config = dict(
    intermediate_size=768,
    norm_place='pre',
    norm_eps=1e-05,
    positions='learned',
    init_out_by_depth=True,
    optimizer='soap_variant',
    beta2=0.99,
    warmup_steps=200,
    max_seq_len=512,
    doc_mask=False,
)
Each number is 128 + 32 x the weight over its row's rms, rounded and kept within 0 to 255. Layers, rows and columns count from 0. Numbers have three digits each. The size before them is the row's rms in percent of the matrix's.

# down: layer 9 MLP down (transposed), 768x192, rms 0.138, rows 474-573, columns 64-127
# up: layer 9 MLP up, 768x192, rms 0.128, rows 475-574, columns 64-127
down474 111:135156210169111114116163175125072101125130099157104081143143098153162141191083175156111126113174176135133172108131079186101140176083163117133162123144113084081102167136115099088157120131146104
up475 096:092141121085127060111161109123102102103157144133130067189130087114151109125161110093103138104094129125127129159061120139198067078120141143098130176089103163149075162106146126086094151183103134
down475 103:140152085102179154062125184147110085140072171124136072109122107099074094124092135078160148116096107137070104133091102164130143091156168146117138101136142093126094151121088093161095146097123070
up476 090:145123130143046129159125115213052103098122099103094118120136100096165206125183180082206122114116120121168079170129092143145154145124115149094134131100161130121137124193125112125135118113086104
down476 083:105101122134079101131082172161161127159130129147138130143105158162122071142114097163086120107147139126159149083137179103119093155078108043073109147151136170136124197143172048168127071156040121
up477 092:168136125090134130105143151106119039170142120140084134129111167090122179048092118153160109062136132066192161084134158132166118108135147199130145123141234130115143067086158130166120181109166142
down477 089:156100106134131111163150209121126190149160155134187078114088181134122148085136085124159107116097112092171102107138125100117138137145088055155117119127106107090135146150129162146058110107083103
up478 099:140099106107127085107134116118138095130178110136157126101168117094111175093175166055079209158145102110102137145087079133059172134134165177109139163153121101135117155103137125148099188122121108
down478 088:162160126122129142091127110088153041153118088153101131095110085118137134119130161098167133106145138137169191079114107093091145137105121124150137139118117128109094244108150135130134091115151121
up479 097:151102123102082142093140173108103156091113118158116125121129149117131098131186157124129122189133100110152139128146105104108108117187124119132093111109135068136167127084055074096110117094125048
down479 087:160161118127159155169157083155115112148115117129154039117182101117133128156076148147143135125185184167119158121123106138167123199087144139142079097107157135135083167165155097084125138182106124
up480 121:109146134128165143170095113120089176170139094153158109143135139128167132149127098103157167150183111134111148170133100138107088133092144074194145147121123072134107123138093121137155075119172096
down480 119:160123116160112111114106161104158173117120125143140117150139100172132135171159172117118158096125146181115151129173112102135088087074142133167169127181134143084104095138118150152159104100130124
up481 094:137168128171011153158140201140183127095125159172137128137152184166152077096157170116114118111112103156216105136099064128154133103094113186113155094167087121198096136109133160121080172120131113
down481 085:102081138153138119123147077124133125102100058168159107159112120084150158167103072097149087167134168148112159122152152126117103107189159103144159092095165163137140203149150179120116145143122083
up482 105:157166145079144170184152114081095114127146172130102127194125134113120145108154138120106123119144138119105147127111078135120097149110125135159148150143120089125152122112112142104132160066062112
down482 112:149109126126137105116086098119111161102113205154128150094083084172103090125112101112138102127174124143069109104070108133097133154156131115130174131107183114118126092151123147127141109094194133
up483 103:167121118161135120189130139078128075112118103150161095164103120106073163095156107144128168125171180120141138084103089134069159087122158161143127136105124087130156103130211084157115145200180117
down483 102:143156142201096166170094103141099156100160113136100144134182124190096111127179130115109182104069140098096060141190118133125148151119155170130140109147158066150096199100139131105144139135126128
up484 091:101108100088149077146121114101125128085107106120220168193143183116113152129131093142122099098122186117140173099148140121132173115059108120144103140128091102088175150128163112086115121147124202
down484 088:119147163164148144115144130153149101146158163148094081083108089138123109143133157101056121130092112137081114146071102129189114129195095128179111187185217132109142102106151126142066140129154110
up485 100:124115174156130162139118071105082111099101135072124164088142155190174154136093153143135149179119152074199131135158106135183118056138071071111166129121099145150146120187109110148088173134136154
down485 102:150113136050067069152097187166131149131120093142134084149139099132047131143059126082127115133088162150094137142120133111125096131121147132160107123145131126182087121101066112156166136109180117
up486 105:151186124170114113145124153083150160114133094147162132169128222179135142159088079122188116178116163101118076152129118072127104121126108120157079099109133097155191110125115119115150117130138153
down486 095:125115162159170116121125084110083112076125099116157058094112147171140145129151142145194133152091097131136185121175135123180126109103198108190104148145058136114133135106115165066139124119101120
up487 092:138131139102148130141129090118163108116155129082124147115146104131096189131078077084129110140082139155128149104123112093145090145133198188062098124105137132145176162121164173089141137184172102
down487 106:164142152134138090118131106150178089154171108101161158135152146083159060137089142094170122149117113119164110157155127176151144131105107145129051160111133083203161143149116127145094174077108126
up488 096:163084113122151140106095116073119110145136151152153119005123163142152158122176139050138110175147109129101151177169171145150152170113068161061115122141152170180136056133162164087082163136087064
down488 098:073060138131113162131116137139130122186103128076113107156126162131149127104108135112076102101144127113185150078169142105168164186113163164114119095156155184105109149145097096100168143064111119
up489 095:178107162129148104134140123093114138138124161020151128110094179100101140209108067102135032126127125078174142136097099137071165137152125091161096165140136066086184131198145139120081116176162122
down489 098:144116147168121137147099146076159067137121139132143117110136094105197101158150146159069152133091107091103071128153118156130163174087130172114107135160146165161105162186157142107130100107184120
up490 089:130193170102124111140102102144128085154162161082175161064118089150076138058121126125127113163185095092145118133105109142156113160107159073168154141157109145113125136131092147108114103184172045
down490 094:128137183145165178101153134174100173142140141123076139126160096094182086180118110069127161173097129168133097113096140122104108088136124206169067176106132100133159145099115128244153094067106109
up491 109:178139085128090169094172108131087135150112128109203119139122080118165151122069147117123134108151194129128116086120063184147134136105102163169038092145134138137107152063084198143095097186194173
down491 109:101190141113093124151125072120181137108136185130150119139148156147124150101112135140167161181164088100142172119124133054149133089142087100127180170122110068134199079088162142134111114148140118
up492 118:115161154082214118138164176168167072134167117126098112167084170170140122105131155137123132152101154042161113111152134140119092157110128111115121143175116171110129094127168133125167114147095099
down492 117:171153163089137150194100134130140102180120136157158142061160202135131025125188090138122149113089124107084159141076110150118123149145153156123166083134124117073164107121095146083140052187182132
up493 098:070142148203045148139155138121170171081123160116151110146128131137077105144118172123126079100101148129093160157136115188125118153148143117133113103136116118144073142101127094104159124121094111
down493 092:105151097171139215153082102089081119151109157144112133096117143135141121137172157073102135140153158145073101183086175110146132133145142168158105088110132162170225107169146155199058149161155169
up494 101:108174122101146100147181138165151110156148146175145148082133132125136134173133126110115121094119107141117080115135126098121172152113099198200146086055143110100129129110120113075141128074143129
down494 105:102120117096172147137157126132132073061162143157090103143137106084125098182150155131152133085166146144145140103118108090089117095134074087156111166150150102127079126148191068093094167077137116
up495 099:085108133147143165165098106132171142145108109114113121125091133077146145057081076097119203127149093100116133184158055147144149144112167121142146127137116114151145137134134151115151104111210131
down495 107:170129087111057132063100127141094124186152111085101127093127153169166094172179135125167084104155107098115163123125118144126145118108149051156116083149083094083133157116164173174145129140133154
up496 107:141062092129127111092134115165167122083130102132058187126152149128119195088113142105108104062114117154107113100159161103130152137116115135056107149171079088093125120199097080110161122125137197
down496 108:156165112083099151094112112135156081166091104155165088130110075125167112101047161066123095113167155094167221160126101105127155100159094098105138208139079136144133072140141079055136093181123149
up497 101:157192131079133120180150127169148103112128054087192103136126112102111099152108104106200201141147110130118104116143104169094160166142043113059127153127082138164179118119102137196161162097161141
down497 096:120144097110148154092141059106168168127115155141122120138216112157159099112121115084104143098148104088148122111156162151145143065118157116116163178116046120150063107111159115151089168162121137
up498 092:167080122118148130160163154142137056175114173144157180107161078129077151186140159091087185154128117220132074158114122188194144116155165168056106097162148080137152118124099129194096053135132126
down498 087:134097092075113117130020154146119147106169130072111103085112118229176115138106137093113122168105129056163184117111142115143196078136128109176115157141053174107125168116115100166135136137119128
up499 105:180148133098120099180121127122122144121130109107094154100083088102146128140122117088140180143109178123097144097126118136127078107107099080132149140085137154080158214102091102145140184092175120
down499 097:136150135177240136121137153093141176148138142147135136130180083063076178133145141142167120120095147090145104076105110133145171125114102090130143135169157125114179255087129118168144117118073120
up500 100:165155121118119195109115102131094094105145148095160142190124155087160134104135139147163148123154164138135126168084103116095151130100122215198147176085149139154126198123117153154114112122146129
down500 099:194151099117096213127124153113072079142097171121170118115129097214191113143082108113161064126120170110156145123084115161073151132121141161122136118142103172105147151110098148151082167107160142
up501 107:094127151089145100137114188076179152138196092149115126115090097112132158137076073199062087122121134133156134136110115110161104136109123097160163203149135120166100163135177165055151176130118120
down501 110:073067059120173142176129073103147161085140223138100125125088128108138157102136085178151102131149101212145125061117123107227121114139135118111111147132123116117127095178141118117175108160145168
up502 101:178130114149153154131102094072135120098129166123125200134167139108072124152137101080130179175102113139139115156060161123138150141167092105150120158146157117156172128143106104144150079145179091
down502 097:137168102150116142200112133152115094116154158108114096133108130139162127115145182118129139191075090151137077112197150175185139195131150166144115085094107090180104060067116106152148123152116157
up503 106:140088184004126090156162139084167141178128089111105090092155172137102109126150132118143143168096137149090155141117082091183112206107166081130173183135140114177108113175170137152129130158092146
down503 109:158123142138106091160140090081103164098114164128157156090182119105113063092133122171132190093132054166121124143161129143153126161146137153126110112088134127148148110147123121100119160130140131
up504 096:175129139167146073106082109070137125172124130128111150126161145088133116092133115084104125127111108112107173095119135094133141118162145102075108162114111138128149163111197152097111094111151148
down504 103:146126136110114103134147105149110132138097125086131150104161182078154099108118154079085161148100125173094105119164138106062104124142105170126056080070150189160150152172022091119198104125147190
up505 094:115105155115109168154096123142121027161088176110077213147184119078101115155106075104093101128124092131133131115132064131138121057133128218083087132109169119058167127165118148091107110123152121
down505 100:153167197106108145135113132117171168128161051175156105166160082138138108069156099105129088134142116153121093113121153161179115150091099067169105129115060148142124159078085130116156206094114122
up506 091:140092133099129132093173101181114085060107112117182120145143158109117126089087136127113087169093146145075170169103113043116081168146188103121184166058126102033104168159123149107154086084060107
down506 090:137109136100143192131105135128140188126171176109131110145057164099161132125092104153155138107155110080131152065135167159157128125085111149113106069113155098114177139141163149134160132156141138
up507 103:080111145089119118079107131121101143112103196165078129067066109159165142117154107102089128195140120125148152130103140119145093111117173117159123140087132180111106129164122144088181153137103088
down507 105:073146175097185106136130044104139174078093108182093141180128074131176068161139201119147129119115145083096131139151194113167129144112120111090102111135137136182163119113154175101154153110118088
up508 104:107077184125164139135118160152123201107112185135063129132143137113144121093122125174110137118157135112089142168122059165139110110101129195137098125174135086169134112131152117136075089128112132
down508 091:137085126082077113102118072087127130145144083180089168150154126108152141131106125098109065134099124188131073176127121069145100135195106085139112126158150092144095142112169118135173164110126117
up509 096:164081123058140146198187139114103095155072076163109076090112120136142105110120063068159128122140130054079184120113106107110107158137133188090062139158130132122157160105129178183127149156119181
down509 099:146112116126136156033130109138115113133146125090167133124166107192106122112126132186097124132100145158174193111076168168187150159095154149102089187131112141054114167097172153113111179109137103
up510 108:159081115214115081093120104124109143090135101096061159123169100111195127121100096142162069154136197111124141131139129050137130120138128138143172161160103145128141135159106104143167077105120130
down510 108:076182115161052153092119129133176140111130181112131105093122084148125097139187113137099149151159110115118127153136159141143062096159101098075099154150125128139124131117170065144113099090119181
up511 094:136103152103120066146142112176136127090149132094148116164145178164067188170103117165144197139188141118156108116119179104077082098110174134109115159129055144101161132172118162174143142154209080
down511 098:139154118165137122115103108100097103121146202215107155108130138120168106141127141131171168101125133075110154137100090084123135150118141070131112123117116150146116116077211125110155176100117123
up512 091:137171081116176135138131068151151135115144136091136141074123136116116111143116160119109100139093120085186173103135088113122069108189114116154099092069148114108139127132182117133109088148149131
down512 089:112146107110082125170156123165151143075161105168182080103097066150161101161172126090112139139123136088107163094179126102147048132104120157164133116164110148135140135137134147166085163127103139
up513 091:093157130178112104139144162164081135132125095118175175129134144136140107145132087094118150091159130187065144162092098126095081151157095098098071095180173117121156093138096119167134122127094130
down513 089:115124121161172129171164181114139115109151115106096090144055134057120088108109138134121143176087111207129110171149123136145137102120113170097098158136103122118159193121181145112069074139137135
up514 096:110126157112117154111205084110133143165129153198163170131113158160153102120136144166132135111164139124146081107160085109093131136089166189122105119130132154147135127096111155109120130138132164
down514 096:111137120116129101170107133184100105097136076186168108106111138114113128117130044087150137154078153101168114154106182171146109175128084123153142136134082113111125141127109101124086163110085123
up515 111:100157120080089140098145110143138106113166105121124141179102138144113117134183188153115102092127124150141138169184137140125083059025159195186145114131108155137095115152146137139146137198107106
down515 113:165120134150120115140197146135081124154090119163095142094108153152120136097154130165124190096116060116167127140142160211153142075106120093146123165140133090157131153153196102153113154152089135
up516 099:129087113094149121096166180136087101133059105117147136163100126127143121251123169120073120139111108088213102171183095162140126126111183167175118184161168173109118130145093118114093109104147108
down516 098:158191127103081103121131120080118110079122159155153142115176126129194110096107115116157119130062137149155106116140158100090128121139120147137163126100175070110119108063026091143133076169145113
up517 098:130146105110169111172153132142116184208122131129161136193116141139196122151197158069111108119106164127110162143195123099161077069095115121086128121124096132101209099139205144044149075141094142
down517 100:133057142136184088130107120152148118092150130117095093099172190138044117097162112112158151107109109105125105121173109078101133169124160118159125119148162085174136109171115057126076130121183143
up518 099:156161209179153106138152129178066090128169114142108127103104109130093135158112139204189114106137174152104121128115130138175106063115081146090113115146122156134126155083094181143147135127095141
down518 099:124060133124144073116110145111149138155090118144112163143145189088102194143151142152115083172150120107073098093129158075100106146154065131120074090128170153148145108152113135172125089133100066
up519 092:127178111169145164124143111133147151098045179122138168159070128056132170149143137179084173136170122120159145119101138179130151108147147188140130164161143096186094124154117114227123098147096106
down519 098:128132168119091124073122193140106101166134115139148134154137081170070137096051107204146092128056182105100128099103135151119091106174100117131149189101189144110106050097171141178156107128135119
up520 105:113121160095119144105117143168102134070059085110180117109147125167085151180090112144165110107110104053149176160172117113137111151113104069074127235156075107151107160112113131129119142141164173
down520 101:123121168096130109070069162144172100069088123164124128118127137137122195107073179118139143099117078081186156092140118068114164088089144083160165143149149121184159246151136137114158169123056090
up521 100:129082118083128124131149153192126130158152140140181096078113152124072072067101105142106136088130080128136098085133133073131127141158102123137106080137148046095157142123117157114114124197129111
down521 097:099133100154127111129132088111089144077132186134175076187132140130097203139171157196092101170118089112140156172118123151088143098149131101053107123082102140142133172064151122152165100104152124
up522 087:109110060137102177158071088153107123135157113151138135099116132136091102097155126073095200117139161159120132129158150092146160129145110169128144152114098136134133089142123087130149186099099121
down522 099:095102188156170120143176141063089085132105129130068165115098136055115137107155124156085126121143102073104149119127135155113115152142065061114072110078148107197162097114108138092142134167103100
up523 100:093129125115072100111133139174105077095206165128088084100116107110111169050118112120126170159114137086162071177121137163121130134121137143126159180143144120090112063136187171126126111167146122
down523 098:125099112084156161089178121146150121161167115104097092134110078122136143136117144140111092107165194160151145167119105079102116092124171160094128092144215172147177066112128150139143116147171136
up524 102:092117111149135143170101163170129145168093124093168165139153144107180130134135138133145150108128196105151156170143113101126064158108146084103110153186133103171095152135177080129141109144185142
down524 104:116103162143085104162087117120057148073154142099130110159076210141101161145093140142110064153060150185167133110196183156163141089125108187155177148156080121083185121147124123156090132083141118
up525 095:087076154116124110064130072108119157118132124136121093125149109157134148164184134139162088155098122108092058156174114190101090153063118133098121089117125112084137108146142103123122092134133163
down525 095:170136145096091107155165136141176144114115088138140098127166152117133156093116099079162057098108169121087109046117194101155156090071146152154083068118096137099075064188142059170145102127158116
up526 106:063123145172101132150145093150111146121136164100175132086075147179104120098121185100156111182169162173153072107150141132105165078096148199087150148150154144116126106132114147112141205173136073
down526 108:186160113135098108122128097126125119117085090121143101103079156138152099154139104093131092142111116160139180151161166154180139130149206062115110124136192139126115102152129127081117130186102097
up527 096:101113146091141112163140114150094158134165115129092122164106100142132135120145052120175157126102062148097127128129114150093148099124138181072178160098126138145103140145109026069133159153114125
down527 095:182098115126122121132095113162133085171077091095111120133106128051132133078123158117070116131132138126100073127129155146133093164107153163104121124081086143091173139147061135146108100107121169
up528 097:143123093158121121085073102068146072086203120093176149146119111099096167143097049106134187119157109100148075119108124118185123146179090137149071118066205171123150105140147091099148114089096128
down528 087:116051128147128070102087160124142122170119120076137151110129113112126129131110165132094124117112143188112094137121167143143110115147147131176068093130112182179141202109148148116154123095090107
up529 103:129118133128158133220059047084078163132132129135169147175144144096126158100174124066138145127114119116125112194113151127177133139112119138156130112136141143112184090219126178128109103080138112
down529 102:144145137131173114138097136116173181118167148104136125130203126131126111158144119164112137119111138159147131251082140131104148120164109111122082130094116146194117115134190087135177137181140109
up530 105:179184181101152086104123152152127146083131097148156117110141141088092119127146098171123137179131106089096117132105092125163184154133117138147142175101187105137108141089137109079183085211133136
down530 110:150134126113127042142178093071099146171037108123127117122144073111130130184107107148102120193103111109170134119041188141117120144143143159133118119129113107131139173161167137109091165122138145
up531 097:146137143113118071118151125151121094131132117144047066128175156137116088072130113125091127118131156062081167106096142138109138140128167146152070108131154147115129145135133110126171123144142173
down531 099:133168162152150145164172144098123102110139197113119163119135121141119167100135131197159119133081149178179111206157138099080147096118098163064162140058117093125206143100065105121105136167106109
up532 095:101109198146111117111142094093027202096122150104125111138107172104118115079071070107125171067185150147144144109096119152153110143140125135095108135104118143125121090137238146184132108109133094
down532 098:198165171102135133110171085114104086122087113132102101165107121105178143128165160121090139121089158082082115117088181116123119185116116136224140135117152077165138164125117123091120136153117107
up533 097:127112150166112145149119126139133175092152152118061129125184150141087089142102098124087058133118085168124135186076117137071143137150104159118132123137135137169141184119148110120144133148144030
down533 099:146094125093117096115090165095103118098185121135159106116139157179148131153123127093108156166097089148126192141162121124124116193117103072136116159159107140174093089147109091094144136129174085
up534 099:154192229124160113064163117107105119136127141120138138194111133139101146112124055081144117127142141092089109126150090147159054067144109207187060130169114188074128105122125142136127109151135153
down534 098:119145088119108083101142199124146124146096121133217157148159123096087161126144168116143161143144136101145126158166134107118150064138174148082134115067117135155160084166106175067160140086153139
up535 102:109071167087092095078152081127156144140141125126147168102122194154117155068132184122181137149086159066129054087101124178150122137159150105119123172144185131132155172067074133070154171109128132
down535 096:177147177106094110135161112171084144114111147096117121136119112154148049151121104100112147118127189140087147149103103150093180120098145120118135091124119155131162248081143175167129113120131127
up536 098:080119137099121090150125077070129143090074133148142100117164115170108130133115188107128135080112164094164211144161156102155135128130121184127072113088125169123180096137090111147142126166019116
down536 098:145178128098126136141085043146132138179115150154174124123110172150111157089130132081084103097135103084123120117051092167164099090129081099159116118121086132102149125112197195126134114101105120
up537 096:111124160145123142161145123103108109141105165083169084123134148140071159068104179167169148134073173113102163145155157112146115161173178141160176138146184072150165136067121176144173174173120169
down537 106:182148135108149139131105141133136088109093104152150096119127123094157121184100181161154087057122111129084102139089116110075085104106147121132107117123092161137157209090144136066124120105141116
up538 106:124125137089137075134171184155146148180073129080090112170105095110144096067125139080144084121151123102108077158160129175108163160167130131157130191099100163127139121085121116174117145124111139
down538 110:085134179079090101159166138089086110127157079134133122142127173114111133114111079144078133195133153101148111183130105096170139115112184104171105167094146166104094088067115145064099141150101127
up539 112:114177103158128051114168148128100058096071154102127113096184121177126120063137099102146142137162150150138124129134092181144139067106164148148177125109144197081096160146087129185105135119101120
down539 110:040155129152103105156125182122144137128082086130137143145132144116093173099136118145142113130131135157183092095123136118140169178144121113135113154136114156098119168143084101101116113139118078
up540 102:166100129101155150157172154135128114135136129151132137097121110138141140068100123087085195127177099112158122058144112157130146061125143107074125095128152139129139111126127204188072080207125073
down540 105:139114088083090142134132087143102168055156150090126108179134131114124120159168136151089126132109123129182104096131142156045106091128073130097142114163094117179152118050109132127120147133160077
up541 095:148112154079062144101151107154055154153112053099097147139144129050142138175167116149170161153147137106202107101131122170096149121149061130120090052111185114096142102146158119172121119095131119
down541 095:152110134133116121129144117068108145114138142151182091092129173142207141166101189083160101159135085146141154061176192131095143068133170120103090082142078110070176148120125129119188142101111115
up542 095:079068121152093155125117144115129138167133069026102142091142159085150121129097075111155118145118081128137142100141186065133129158148094131130144149103143137100102162087156141148137117163124091
down542 095:173150145136158139085185118124085088091090148128108175124089048174186097123077154171133105135173148109159142184149041136098184115090144073105133099107128133107131165152075102084132156111157151
up543 109:151154132104072093149153118150202181078154142140168125137164157102124122096138127146087129145138099133155083106174073141129122162118133102149143127185099095113145124108141151149080073110130106
down543 111:098124131139096093177148103073101123119161130082100117072163155137129128174099117135127166115119144096165139133141157100168122095131105118140111116171131079127109127161140189190100146103028169
up544 100:161125157117111174156097030116139077157116162047141181133112142132157153093115109142059143137140124132089154104109127149114131112153144116088136137065109115123133099146128125085128142086160211
down544 107:125116150139102120152097122151081063172166139117114161140096144113153143169160150146115171160100154111083106069110148039153112081194115114137103121123090175120056080117113190113090091117178126
up545 096:084093172121110163100139133139123144188118133173081069141148066192126169109119158135117118086181126085173062134122096138140156182123157097144132136138130140158096076094070127128122124136120114
down545 106:118125139177112175068147103170173134170171164114131164146188135126120112128118133111138165090156079172097155109177162084098119093075109228105165089126108059156103127172097159134101118154100112
up546 112:121125116164101103141169117049178135099126074154112113092113128128098159101097160131152166148158195109131177107158144092132130105179147179105179141136153123084155157080142106069113137113126137
down546 099:103139119158149125117117080080094157116127103100112133107112106125135151119119061112120117103149150124097205150136129097155175105061160111099098107104127091085121248119118066125153174102131099
up547 102:078086103148141173069133115088152132153109102159118180088059125081145114146109131137131132133150130107065107077107078144161143171085146109193129124121172120169077114147136122153125145126150133
down547 105:167119161120101138175153133144142176095158089142112088097179135203101148117123102061144144136162108178139104106144150109151150103166183131155125135167115111165160065121071142189141077182167153
up548 086:087109136077141171158169097138173164167074049089117131103070130137181168116134076118108127145162098158123127156120132130203076147117143128154166207113202094097144099141087090132152128110164126
down548 090:144102163177117090131091169084096157111198083136146082127162162141099152090105095175120108094123133089127102112112104179111105105133116100186126086136139121125172146150188167097128146109126169
up549 098:101136135090105125148129124143081057094115111113096131133149149134122109085147136140171165108087170084178144101115090147148103133099137173173098129140141113039133107158143143151156130191142177
down549 095:171096148186164103084108145071169126119093139109193107140138135120126102188113164099161094125177102115099101139098184065082119115171124117020142097106127169088180114132139101101142132087111147
up550 111:109136130154121089097133128141133134090115162129130171146105089140109147107065083154140143125092098128207137152112100105146150116164127131056135142135162153097063093146076107163142063128145068
down550 108:195197180152107101151078098128066161140123128117083083092152202158104105149134121108148129121071113117093097140170151155154083169153188153117160083177167124109140061169080162142119113138105130
up551 092:156152118097152137152111157173123134114168078108143171116180149155146140141108134127141155149125127156124135085131168102185176087213184166161075147177151109115156123131086104104119165097094089
down551 097:097147106143148125160117133143153137143109100131103093156142142132148168153145159193142207149101180131104104111106163123102081160102080092036145078132074153011096141113111107111172077104132116
up552 091:092142153148126110143184129129161104200073089136092127153118118102141090194150165170113117109195158168139137143091125143097115134196066143091092072130109085171145106143138066138144095134143098
down552 087:191097090098133033134122146185134139111113128134141115117136082089063121132130089120078065116121134137042129088138153159139138171131169165105161127117178133109142154139148118065094128189125126
up553 111:139169149124121157161115119144095129108145086194091130081164139121113133134097100098100163127140118116162154127053115148131131154164097178106058190097126147055148135175137120117118158148155219
down553 109:135123167113136168203148117068130168135127091133193175112123138096162120120113129126147198144135125157116191095097145107176140158094149139131146192105126161079123186148151109132143136145142167
up554 098:132142110147136077132190063098147072080114141137154127105169084164130148153134115171152127120093161123097160114147185148117122099123157086132135136096165127132089147096128165123045106049121167
down554 092:120079105085113172087166116092113081127188167104143101114126111125118117095119108088173115115179089161100117101152161106172088132182096070110134183156111179095102153165097107171100146144173143
up555 100:095153131102050153127134120138165136109146121184162189129092160118115092151118119111115146101127152109131105105074122118090140135097144132112148136194071185176147115167096078113151139138185121
down555 109:104113163126081149081157093126140147120067097100116112135148134095122120155162107159095119089146124109114131121179157097114089111091146137179131111146074141117084096086109107101166144122114185
up556 097:199074098120177086174118097071132111172107180123124107108128079150174121088105141119155093094149141102107078087193111120067153140180135159142111096118135071152166109138122170105137087148142117
down556 102:132153115151116175157115098112103104121089161078153117089145113139176127071164125152104082131177180123134071119108058131081072131113116195096053110118118134106134119122143114158049114101087133
up557 091:109107128178082129164145138100123117114098144139111107149112135134117080184053137161171145144192194169173096121144134177151086093168096171104103069081138050129081116102151122156142130159144140
down557 092:082089100090109105127131111123151118102123114108131155107114140181111158118100150171095163179077113123122107038161144142078157115110158102161112166155149127076192122134162103167112083121097132
up558 112:115178130065158150160133084133127153169165018135106139103127171083160145093117098143044145144182166188095130200111063111114172139122114146179118142156147161150087133116139119110152092154178109
down558 098:145190109112152140109081132144144123118126091119118101127183127143139117121093173105131083113132149133107142062096096121142185077131143101167177142157078113076129065143085125129131098173145197
up559 095:167090128115172044137188163160068102082126086119115145146117085121140137157138121070169136132174120176120178097084073115155135131161137141103099166144197076169136108181175129138160085206113140
down559 097:122154117087115149151166114118129105197174126137143095088143089078132133154109143111118117120182117149094116154063157122111166157107103228144130080132084152090109144140171134124144075051180074
up560 098:112124107163113162131093134104089146133126123054125121117099142138152151116174148137178134128160138119111175061148141142172116090095149058186064158124100135139061129107122102115110069151189094
down560 098:170139107174127205159124122166129153191103137123128113120146076092150081133051137105060119113129128174128096132069096070202126100063094120131147135163131088129065040079100115112143119184176120
up561 120:090171140096113110080155130146145077114116102143093104141085152150108111150138099153173144105082098104182089148098098134155184145141115129152193099168094145139164115127127153083159168090074123
down561 095:135175088146148089061129102114154079048122194146111104134068174084140104125081138104210117082100143152134161130133124092122109138092101130190148095162096126093110186119191136100132136113122094
up562 094:124154144151116081144132147120123171092100101132093084119064070156139147167189093134115114101087134110121103108130100107149158103147144114097177138091131168105135083120139165114136164135166127
down562 097:108127148106102174114142127084090079148104120161134073155122173101131083151107149090103120145090126173112156158120204149101132077137080065100143070165072137124154090176147135090083181167136168
up563 105:154087179067074080143174101143077111121123146160140122132113133187115077138144073149118139216171148143138121095166138142125136119120171115147151120106119154114110141166110169181061129143067111
down563 107:174157168153128188144123134057180100108110169103151116103128117187088156133106098133153149099104130135107126155136159165118133121095138137168116117067100120152146048148127090130129132121117134
up564 101:135077189093129066120160141108127136124152101118113160095143116138097143196172099067120142190123131167141114122177124127133114141066167143093131151135177180137143127164140130128132178173081168
down564 103:118123109197129141088092123138066107159087158117186124112141089178126098151143152158109084148164160146162119120139157154147166147159097185144195213152130169121163127109147167064149138126155174
up565 099:155126102091198154118084096137077111117221156076125175177133122103133087074168164131094171123147176148101147107110060109129168146163179163149116156087151103178098122099115149134085196147160123
down565 108:137106147100141136119156093162089105169127158133077147131116131054115131113081175137094086126135113160147128048140124151144115176168190142174103147134152122120113100135104109110068143055039151
up566 104:152140159176164098135133053174149101127135129132150164097105143150102155176127110081121088116115121168070128128164155192150082092118164169131058106160167100103149131163178111129160171142075064
down566 101:057174136137112128115109169102186113164152158185106090104083155182140117123099150113100138182122143099123078139183097135118168172132056130149151148149165151152164147135144103119118150099059161
up567 092:183131134161128078172155111153131098130121117115209095149148162159130160107127128157138200130129124129163144097118128082030103118178116111098092089120104110099170097117150104091101145094134100
down567 102:177161148122147111144111099108117121141152134073158075135127136199156089066080136155082088154124081142115117115103129125140182144117123111102127113127145061151137104120147123125143141129079135
up568 097:119156118134141080131065120069108104109135129116129111201048207108165158119074149134133091155111159142098078113127099149144122109167078106131101140099079144170131127166160106107144125084106122
down568 100:105140091116106196085135169136145171076135152211181156159147116136114184101094088153153172129135146123103095120107155159074117103119054109106124190095103105082122139103098160155147131125146025
up569 097:162073186083071145112069125093154143069118109127097173095164207103147143157168116145090151070123128183132115110134099104135100200146195155162072168126116113126110111132095125115112190098149108
down569 100:175151140116172122109108109130185113126166087099153165072141162170133133158121062152121135109083112132160147104126133149160153115126129129139128132136143164182121048137159092114141095138131089
up570 099:177130164188089165163124139152172141115112195112094113182146211162176158123140109129151095066124103131100131150141136163154131083134093129127093129162115128165118126153098130116132115190149163
down570 098:130147128124113117151142152119178069108119164154080148091159132160150097158170094097081129107105145188164119092144118074150094175082163106144147148098149179189116160110144160170083123133117103
up571 096:131164115171099078048184160139118127093113137055137139132095101108162175133090091119140159097077108105159150101110112144095203094146144077122074147082099185094167102130170105122185155096066117
down571 090:144133144154141120111076112135106164191127107096098160087093130167160093138114079119124125117138161147162107121179111148094131074147107152104084136185106069096129060123109134095075114145133122
up572 094:092140117150107114155137092159091123140129137114061152112135120116113156145099120151154106162159102142099148153143116095090102172160128169115113120156174138141124077105098148127173142069145071
down572 102:107102121115146130075211101160153125122145117091101160132121143115159147177098109195077087110132167144158079193178102101168112163118087145119129131160102073121071124080147173128094107138176089
up573 094:160127141138118107135195134128145108164128143167075138184168165095153119195174137157178082109174147153125163071078128105089078097115180187143108157114129128138126118137149119170149139132112195
down573 100:084100128179122128107133092168130110117086145143084169131093104152144156140192143123152127142118070080131162125182106163105146102115101093168119124177173159154150134072136144189165106139099122
up574 111:131089121154075133136165197128150079153163123092149141121112123147108161100181076111169193129168191131111155135085191170162089118076155168146116101184068098114088171150128107157095132173134074